From a checkpoint of a small transformer trained on Wikipedia: 6 heads of 64.
Each number is 128 + 32 x the weight over its row's rms, rounded and kept within 0 to 255. Layers, rows and columns count from 0. Numbers have three digits each. The size before them is the row's rms in percent of the matrix's.

# k: layer 4 attention key, 384x384, rms 0.0559, rows 231-255, columns 288-383
# q: layer 4 attention query, 384x384, rms 0.0624, rows 232-255, columns 288-383
# v: layer 4 attention value, 384x384, rms 0.0707, rows 192-199, columns 288-383
# o: layer 4 attention output (transposed), 384x384, rms 0.0604, rows 192-198, columns 288-383
k231 106:140077109129120087113130174192156140067085131082164177087088139146148132136120117152160097164085097172175144118101104106115158131114187107135070181196149103126133073116211151196116120166119111184142106085121050093136128090172120122088132097110141140178155150127137089139125099123122063186
q232 110:141147125156164159126129125152177138150101092132100139055147167118139104097125169106161124108121112077109143109194133083109148158118159106148166127103104180138120154132066156117149138133140109186160170162149182146086112157117137152136100160180105075075192076119125102090128089159189156119
k232 106:172093149160077168183144165163154161195153186132048095167151100127173139131146117102118112168159148171099148098148151077159125123171172141132173098075109110109131150123131106086069136150094124160141100209143091140075109101129129136137173107185159111051122102117150121137147128063123120133
q233 116:154124156082065140097116181119107153157141116125163098100160122131122101147103108093137112133138121180125122136156142138112117140128175099109174115150198076143116125165115181162114116091132120100151142115128199113155128158121109151052137102123107083148206133121107132167097134145151092136
k233 110:094123197106191123105097217094163128173120085124131163143139170114170115154101141109164170142112127133100079196123124123112169156145096117159164135131223122166150093126119129113115114113151165144103157109148159106147146124106137126128083131102090145166090159192151149122115136149140108097
q234 105:118105200090164129102173154081105147134165181146145194152155103144102072070097124135162135212134076178166081140093087112105077032148111093096145156094125126095163158118154110148126126113084175084214164144101151108093104101140151143107098086108138113102149163092137149156043138106140146190
k234 106:131130161077202149104139152128079157083196143136173111103081124078115125146145092152150123151072109125140133114084110128124100107131123055101107091116101153099083106183102131137120126134117104143147146104048224178117086133115121118131082139205131161117125141116190157136095131083172135146
q235 104:095181111117127073156132131138163163130135067156184090122115150125113118064170129175127122081162139124084126103130112068086135147192161107153221161129049085149151145098090137165183129092123100140087168103117099132193093128101129117104154159106108150158090132137137102094189087110097137155
k235 107:068059103146124071123113119169121108073158111129133109103132118121121149043094134175114163091121137132149117146097118139100130093140173148177128164084113132099157140087116152102129113103073096129121162114119088142142139081138152152156078130074152126165112120156138065160124203074133148163
q236 110:142144099134136186123123133129117140162053096162130098099140115108135103115113159164174161109181190151102181080102120116086143153152134170113138126145129166157144110097115136171100112102141175125082120119101127121121104093158137126115112063145067107105162146159092137124130127071173124135
k236 112:104154074119169184117113131173128169115094136180103090089133145121101134095105160135112127096134111122139159058090114148102159107145102103118143170090128154130123118100116168093186142054154099120151104124126138061144136093100111151169118091116056102063105061120114143129101121087131161150
q237 116:137117119110136149176135119130129087121118111183096131114132127133155177099166119128107124105120135109151190089137148134150133138168155146150088139139180148144069138085074131122157101125200119072055079112135187036131172138147202094080160180087127136110118170160063145186119187149118081147
k237 108:147180113074121130126115118143180106136156070129157106123105129079115069097092146151180147090100096104119166106154068112099095148152144190143174126098137137105052145142077111122179135145245111089126140175108115133097120108082182107077192128166073120163155118145107091151085153147118111142
q238 114:158091176128105099145073096112110145110106131182153168144041132135159143185104085152150124223103092128106086178089157139157149096091143094106115160177148129144130098173095096111143140174120124178145130120114095075132072138182193110106131142138155080147101147088194074133107094160088059109
k238 112:149109189124105072138171135106066113084135067161118124079056118142119134160065079080186125135093122126149113200193090169143108140081152132110152161181137132187079100187100144164056089142158122069149172132127146172176128151115160150084081137114130105101137049144154138107096085129079143093
q239 105:176137144121094123103184106127142137160150145137076167102114163108185151106148111131164189136160146146078122161119110086170151088125139106136176119072163069146109152088101135179134101147178132106130044077158141145209122165151169077153086125117127144208124174110111160134130128126140105125
k239 102:168133112149126073096141133178082110122140105183101148118133115182130102109151130161155139080049109129066123102151133068121124093143128132141133197165177140132110146078145064092133157107114137163135125044127118147193176121187141108104061094110090162147124149125164117122147100156214143192
q240 105:121117132153094056130138071181115124121086114121085132124138094104220113120104155111166069135103084104093123153193126132143165170150118150158134188153129135136135139141161160192121103121186128084063117094139107091136140100141124115040068154106129156210138100130095077140103116185141091111
k240 101:139093153149139105138127022161116109076051072133127136140131121152187142148076092111104147096115118150142154136156121160123149123149107141149103128137206093176122123136155087118151140106163143122113177170130114134107162084113139116076141120133174162158135165112111111132092144148190092118
q241 113:104180095104157104098118191069125109092105107106144093131046176040125131146086112107178072072120127108077160135140138096163168181134151154126120106103058117134156131097116131178119161145055131083151147164110102118086175115137094097124149170145076100157131120114116135118175109167152142177
k241 111:114177095159166158115134146124102138144131158113117109137091085143168083148103114136178102115152141180107180114092130112142148181157148197152031169175060089102149122126147076165077142162051070135106197132096079081131095107172055092095163132110095110181087123135117108111085134121124116097
q242 109:098159159147097116135159152130087169147071097188163078087167086088089144106080142078152131136073150098128087178136116131134151113117138181113127175119047132106143059090125081169094115129168148126168064140141159122160119161121165156187117129127162147145130207166120171180071136180139159132
k242 111:142213135147120200179154194138121192123156128124130136175121050143146052141070151139093103126141134165132107157140129155113084137181137140138134156095063119141185090092178062129079094117070145093129152194075136155095059167110139130126143094162117081136137073121184114129150114145101076093
q243 123:164183205139143109117097158166122155154130105135146099167076124129156144210162059101168123105109136112191137034124172093181062143133163181124158096140101157107111141120124166122155130123176084148090169124148055078135106122108137156123146095136151182141090191139145120143123064123153156170
k243 119:119118141153141107113147102139091154122072146113149018122117174095151179175128133128171156118103128073184139130191125111143083165100113145072170138133090172125144138196098141168178076169088112114111203097127147109130176105123181146109135170114095142127127088095133105138121115099084131173
q244 108:115108176113076168149134128073114076137102151137102132115136125092167137137129155135148136145081146097093155137108175157181144116121084144094043145169086179152090110022104110137081036141100120186148146138133119154189165183144136148179133127070177167141132148057152163116099161155070154101
k244 123:115111122115135159148161108137182117060101149203134139132135058151149163164128176108091111096111084116150072110152104170131119122198118122129178118118130145160161117121141085144105158078160133138123126136108160182148173133091117130124131165156156068139169191065079089156167106184098172113
q245 101:133205126137191158142125106119161114193084131175120113157111103158107151094158154130118110096110136122160121120185062094112139101122077115102147092084102110116102148090146116091135126107187116118152151171184137138060137128122160116098144104171167144124123071126142109127119131189179140095
k245 096:155142133178185149138112076061074139159070140143120091136116081097129152073165116099130137156108151105127112142179141112184180153196212195139091115095182147087134158106096129107136096110116108092088151136178144099161127163075137107085140155131134080113092121118132102185161120091139152140
q246 110:119127150156162129165166149108176134167143090098125105152121128152101124122156098087119118095137100198120107130137131155127151114147143188082157152118084110102190107179142094114138117196115123134064083106126136104180145164090091073087167151181081114152139185158080114124088109136125114149
k246 112:105170132141114150191084177151147143121100114113126139205128143161204113134123115116167173128156113133143180079087187104131157056086113168087142110124141132138141127133182162186130059169051162122144144141136155111188143129155098139130118129112119148150112176182136152085088151122137089128
q247 115:164073116138134154104118054111089162140116120139184115106161128154128155144078143106107196120082106114148140156185085102097107106134161156059154109064093134144153122171086109137106118088157162138168082217157122139133127115091098158108147110126154136177158111133131136180073150074180114120
k247 113:085070105139150101124151117120096151133118084113108164098106117149135099103080098102092146138134115144126150156138152085078130116128149178117103138083124086167119113170128115093150142085170124087212095137092145185150135121145136111143126160169118155112144126134084076147121149105175104109
q248 106:114170165185133143136126066118103093171099167128137111123187154169100131129118101099122112135116122154204125069129194140073104118103147110118172093173136179152118167143139128144098125092165136059111155113069159104121159124066091104102120147098127125091117097062136095097167151133154100093
k248 106:094169196118133119123168107187137144076105079100135123144126133147134167120158156075097158079178113135183189115093141105147100124105190098132185189140169114101125168125111099140109116143089145152132144090152101103172089128106122090125146137088146115097081159076095083182143173115151161107
q249 122:107146084142112124116088122129169128096107160103145117183152124115081087090111093099135121083086110056176154095116137131124098106102114052110126086142105089128147094136141192103130151081048142151165133170104107144175198101164107204107134118072130096134138096111087083132083172123082126073
k249 120:118115096104163166079103117114151113134173118148166115195138143077060089111116061143087198126099137161124137129092143094142113095096145060083089133170105069061160134135078134145120081111149085176111118119156170192136147083135164171144165111107131113164124105116138076131093162113148142096
q250 094:165059147136136177130132111128127182147100167114169171111124076137175162141137121111047089089101109176122175109155128103171129137196158129083161132174140132123159137150134102103175094126136161131120139153153105158119135116103141115096154114091062127182118133115124048107134166068164100132
k250 084:104075135170133097182151121215114109146117118207125177131161106106156143136139122130093170106126094129093127088172150133080148114173087157135132120113103172123099080108097096126154106131131153173119126132154161116163128114130166106106100093073098142175169176119076108111136163141103146133
q251 112:147089131096189193142099118125065175155157122099102120147130097131144140135128056135103110166138181125056108126140132139123109127138202093174125085082148125158113121113150155113165109088166090113175111202137136158124137098111122192129095159128119125140079075126121097126084173068122106098
k251 104:054173113135132126131072167139111126137159092096094142138153106069104182116154141055132115060154154155060148105131084159160133096128154107136083089104177148166113120185140121112124068125155166168119123171127119128076155054149168190176161186179103177087126127152116129142136163121155130130
q252 113:118144104186055135157144165166105111143104172115086108179186121127156120121136107208075179137132152145146117142126112110122070142189097151122104107128076114183177060103099102066125141197106114073169127183181126141131123179148098161110110172154073092057124138087110225101104136202155129186
k252 116:167143121083088193170111089169172096100210179163143075112156125112120182117061129135107144099151160114103060183110063112145157071174144134127180100081083087155190097162168103073118114152133108134102159180156187111112145188113113124139126181157098072135097142153122144136109105107086108126
q253 124:133133156153108096128149111147037141141165047127146159153179126130156157105098153170145151106188071167141135157107169081129123146147133207170138158159132097215132182143147107137114107141186134111109098140141107110172094122168154117135123165118147127113169145167122115217094135063123130147
k253 120:135163161116136127139123114194159135090170118115143149165152081133145173157078139165144135122091081103086098138119156113061078142135148078160137109103140138170179167134195142103144123094153119105129170112157221070151144142115167105168058126105139096092198112117133133142129152056124122061
q254 129:162123173111183238093162101072155101177071125130156105144159180191154181096133111089165157163073104162124183063125113071138097129100076168117128106145114163157131173090181120159109152072172149162114119152132109140121130176085112108120142158117131171095117144174100079152103169087134147095
k254 123:096127124109125195132184118110149138123139144108119151120118117171124090153122092199135167116156085115139152132139133106174071126169100223111113142107085135128147132124160129195084135051075108128195134184120101117138107097136102153136105104138146154080122154086122061140138148087145171132
q255 116:134162118082073119183130094109157120164119130166106137077177180097170108076124125145194181147131093060111083159113127156097127163060147146104180085088120075163137119121118148124124097182143114139117139158111110149168125134138091171180158062204151113079169182187087134144082160108134141171
k255 110:177102167077114156133132150130166192119140143099130111093094114119095172095147062107085178155076122138134086111103067153102193120120165175087145153136163064155217161045152141073117192173174113080124160125190134137152121140054128120102187099084136144081122147107137129170114145141152137092
v192 098:162104156153131062082086116122103100100044137076190085127092175132109082102146092092095095097141130172094162160158188225169087132113123119138094128117171149136093200180061122178133163143148174128145186158149121136162126111136141083200119158115131137156156144093136036141135129096123145159
o192 097:107156084123077153173150114135143094155183152164098165160165108108112143125147149157100156155073160073161155107105135115035142166139158139148142096079114132129155055098149081064106114114144081095142096068157162144109150141149167119129158140167092074167082148115093154124140159130134165056
v193 096:107101129148125166149168181116076128149099137143114182132160105183094094103076093155116101157125169134102158154147133138107128099201126092136120138142149142137118161145153164185156142122092122118155188108193110152137162071134089156141139079088100129163155162141111124105062095126105142131
o193 091:163167110126086103126092073147193074155098132089155085116125167083133144162174142120114166114119142075116069089128149124172147112090136121080154133111175125118148121079138133113124082141123104129106117131139156144167106105133110115113110113160150138131156173140131110112160131174138107162
v194 093:145139117125090216107069106126082138112124111096101067103137112179101201128142103156073126137113127111136121178129079116166149167136133106143159111140094115208154149135126105143125145162149111124128155102096115103145151118073072133147092143096096110131132167218098137103134100143094127086
o194 096:121171097152181091103142141131151173108115157144105188142128127131114105120078141073131108135082123113177081052111125131079136102157131124123179130110169123075091119077136146154117107125072149142130155138166184173087149145137159095122130128138166112121068086077191135128114151111166081166
v195 091:058098144152141128071120142109114165108088128112174082081149133041181108137153126167107171145109159067145161135134118124128120144085134120100152132107185112157155148134095136144185140111167111112161148169117159128159177141143142116156118129089132188178149134144115120175120179177117162120
o195 091:201131119073114085142114139121144092148163112185143204169145159177053158112160155107153080138142159123140079145086146130112133087209125204189038139131122075134128127070151139129062124127112143121106080099112116145079047049135124085104123107121126055122089086095140132173136112094148123135
v196 095:073148165161103025146139105119078153130125132120041162076164149077139135145125140164139154132146097091121196075154158106063158123199169109163114131124094116057103115104148092084143171118110122146122135120123155078081147142167150133189093176144146129147137113127157147099149135174096161135
o196 089:174166081116113190149103167134157030103076072182181097167071161227154109163151166068139057109080145109122078142119133107156144142085112136125117141123119143146129115161126145143095158119113095151139125177152117163134129114114116115149139108096134142110102099141159062144109105097164092073
v197 093:079081135139161180093145147100127183128095210126197142175115157123158073133140174152090111091131143103093139177123121191107123091173107106096132089158109115131113114078130122146101161145103100185186165140147175118164184147169101126132125120132163134079218121119104124182139063087100146124
o197 092:137141120120125095157157133165118170118143067093092168124150095148124150109120076115233152173068100098129133109104095138095103177144119126130139152073139134113178156144135136101175079142156187042129097093154119133080078132104148059122178127082101107154096122161139148132116203158152168102
v198 094:140137131133168141178127114163167143154074138110153055110127160148081154152116099128098115115127162096063150127111154138123164173125120090073166111145147077130090086156152112131132073172068085151100182152091098158120115114109094164100115112115151151143139079151095172128166097111140098130
o198 093:161140157159137125119137143097143122121156113108133155155104156137143124124177123124129120090135147134179116114093132109199133083126158178121104095130125165109127156089115111105122122164126114110161124053145143180137150115171200084158136150149135142143044120150118042139084105137121099141
v199 094:111132157181069105144114136156104103081168072167131139121120177079107140140130093070097100119143146148154177088175133083154134223151163137146124119133171080135108144130095128138109160106107086085147145159121157101165111164059176148169100120129080102156139119069174104148137166142104157084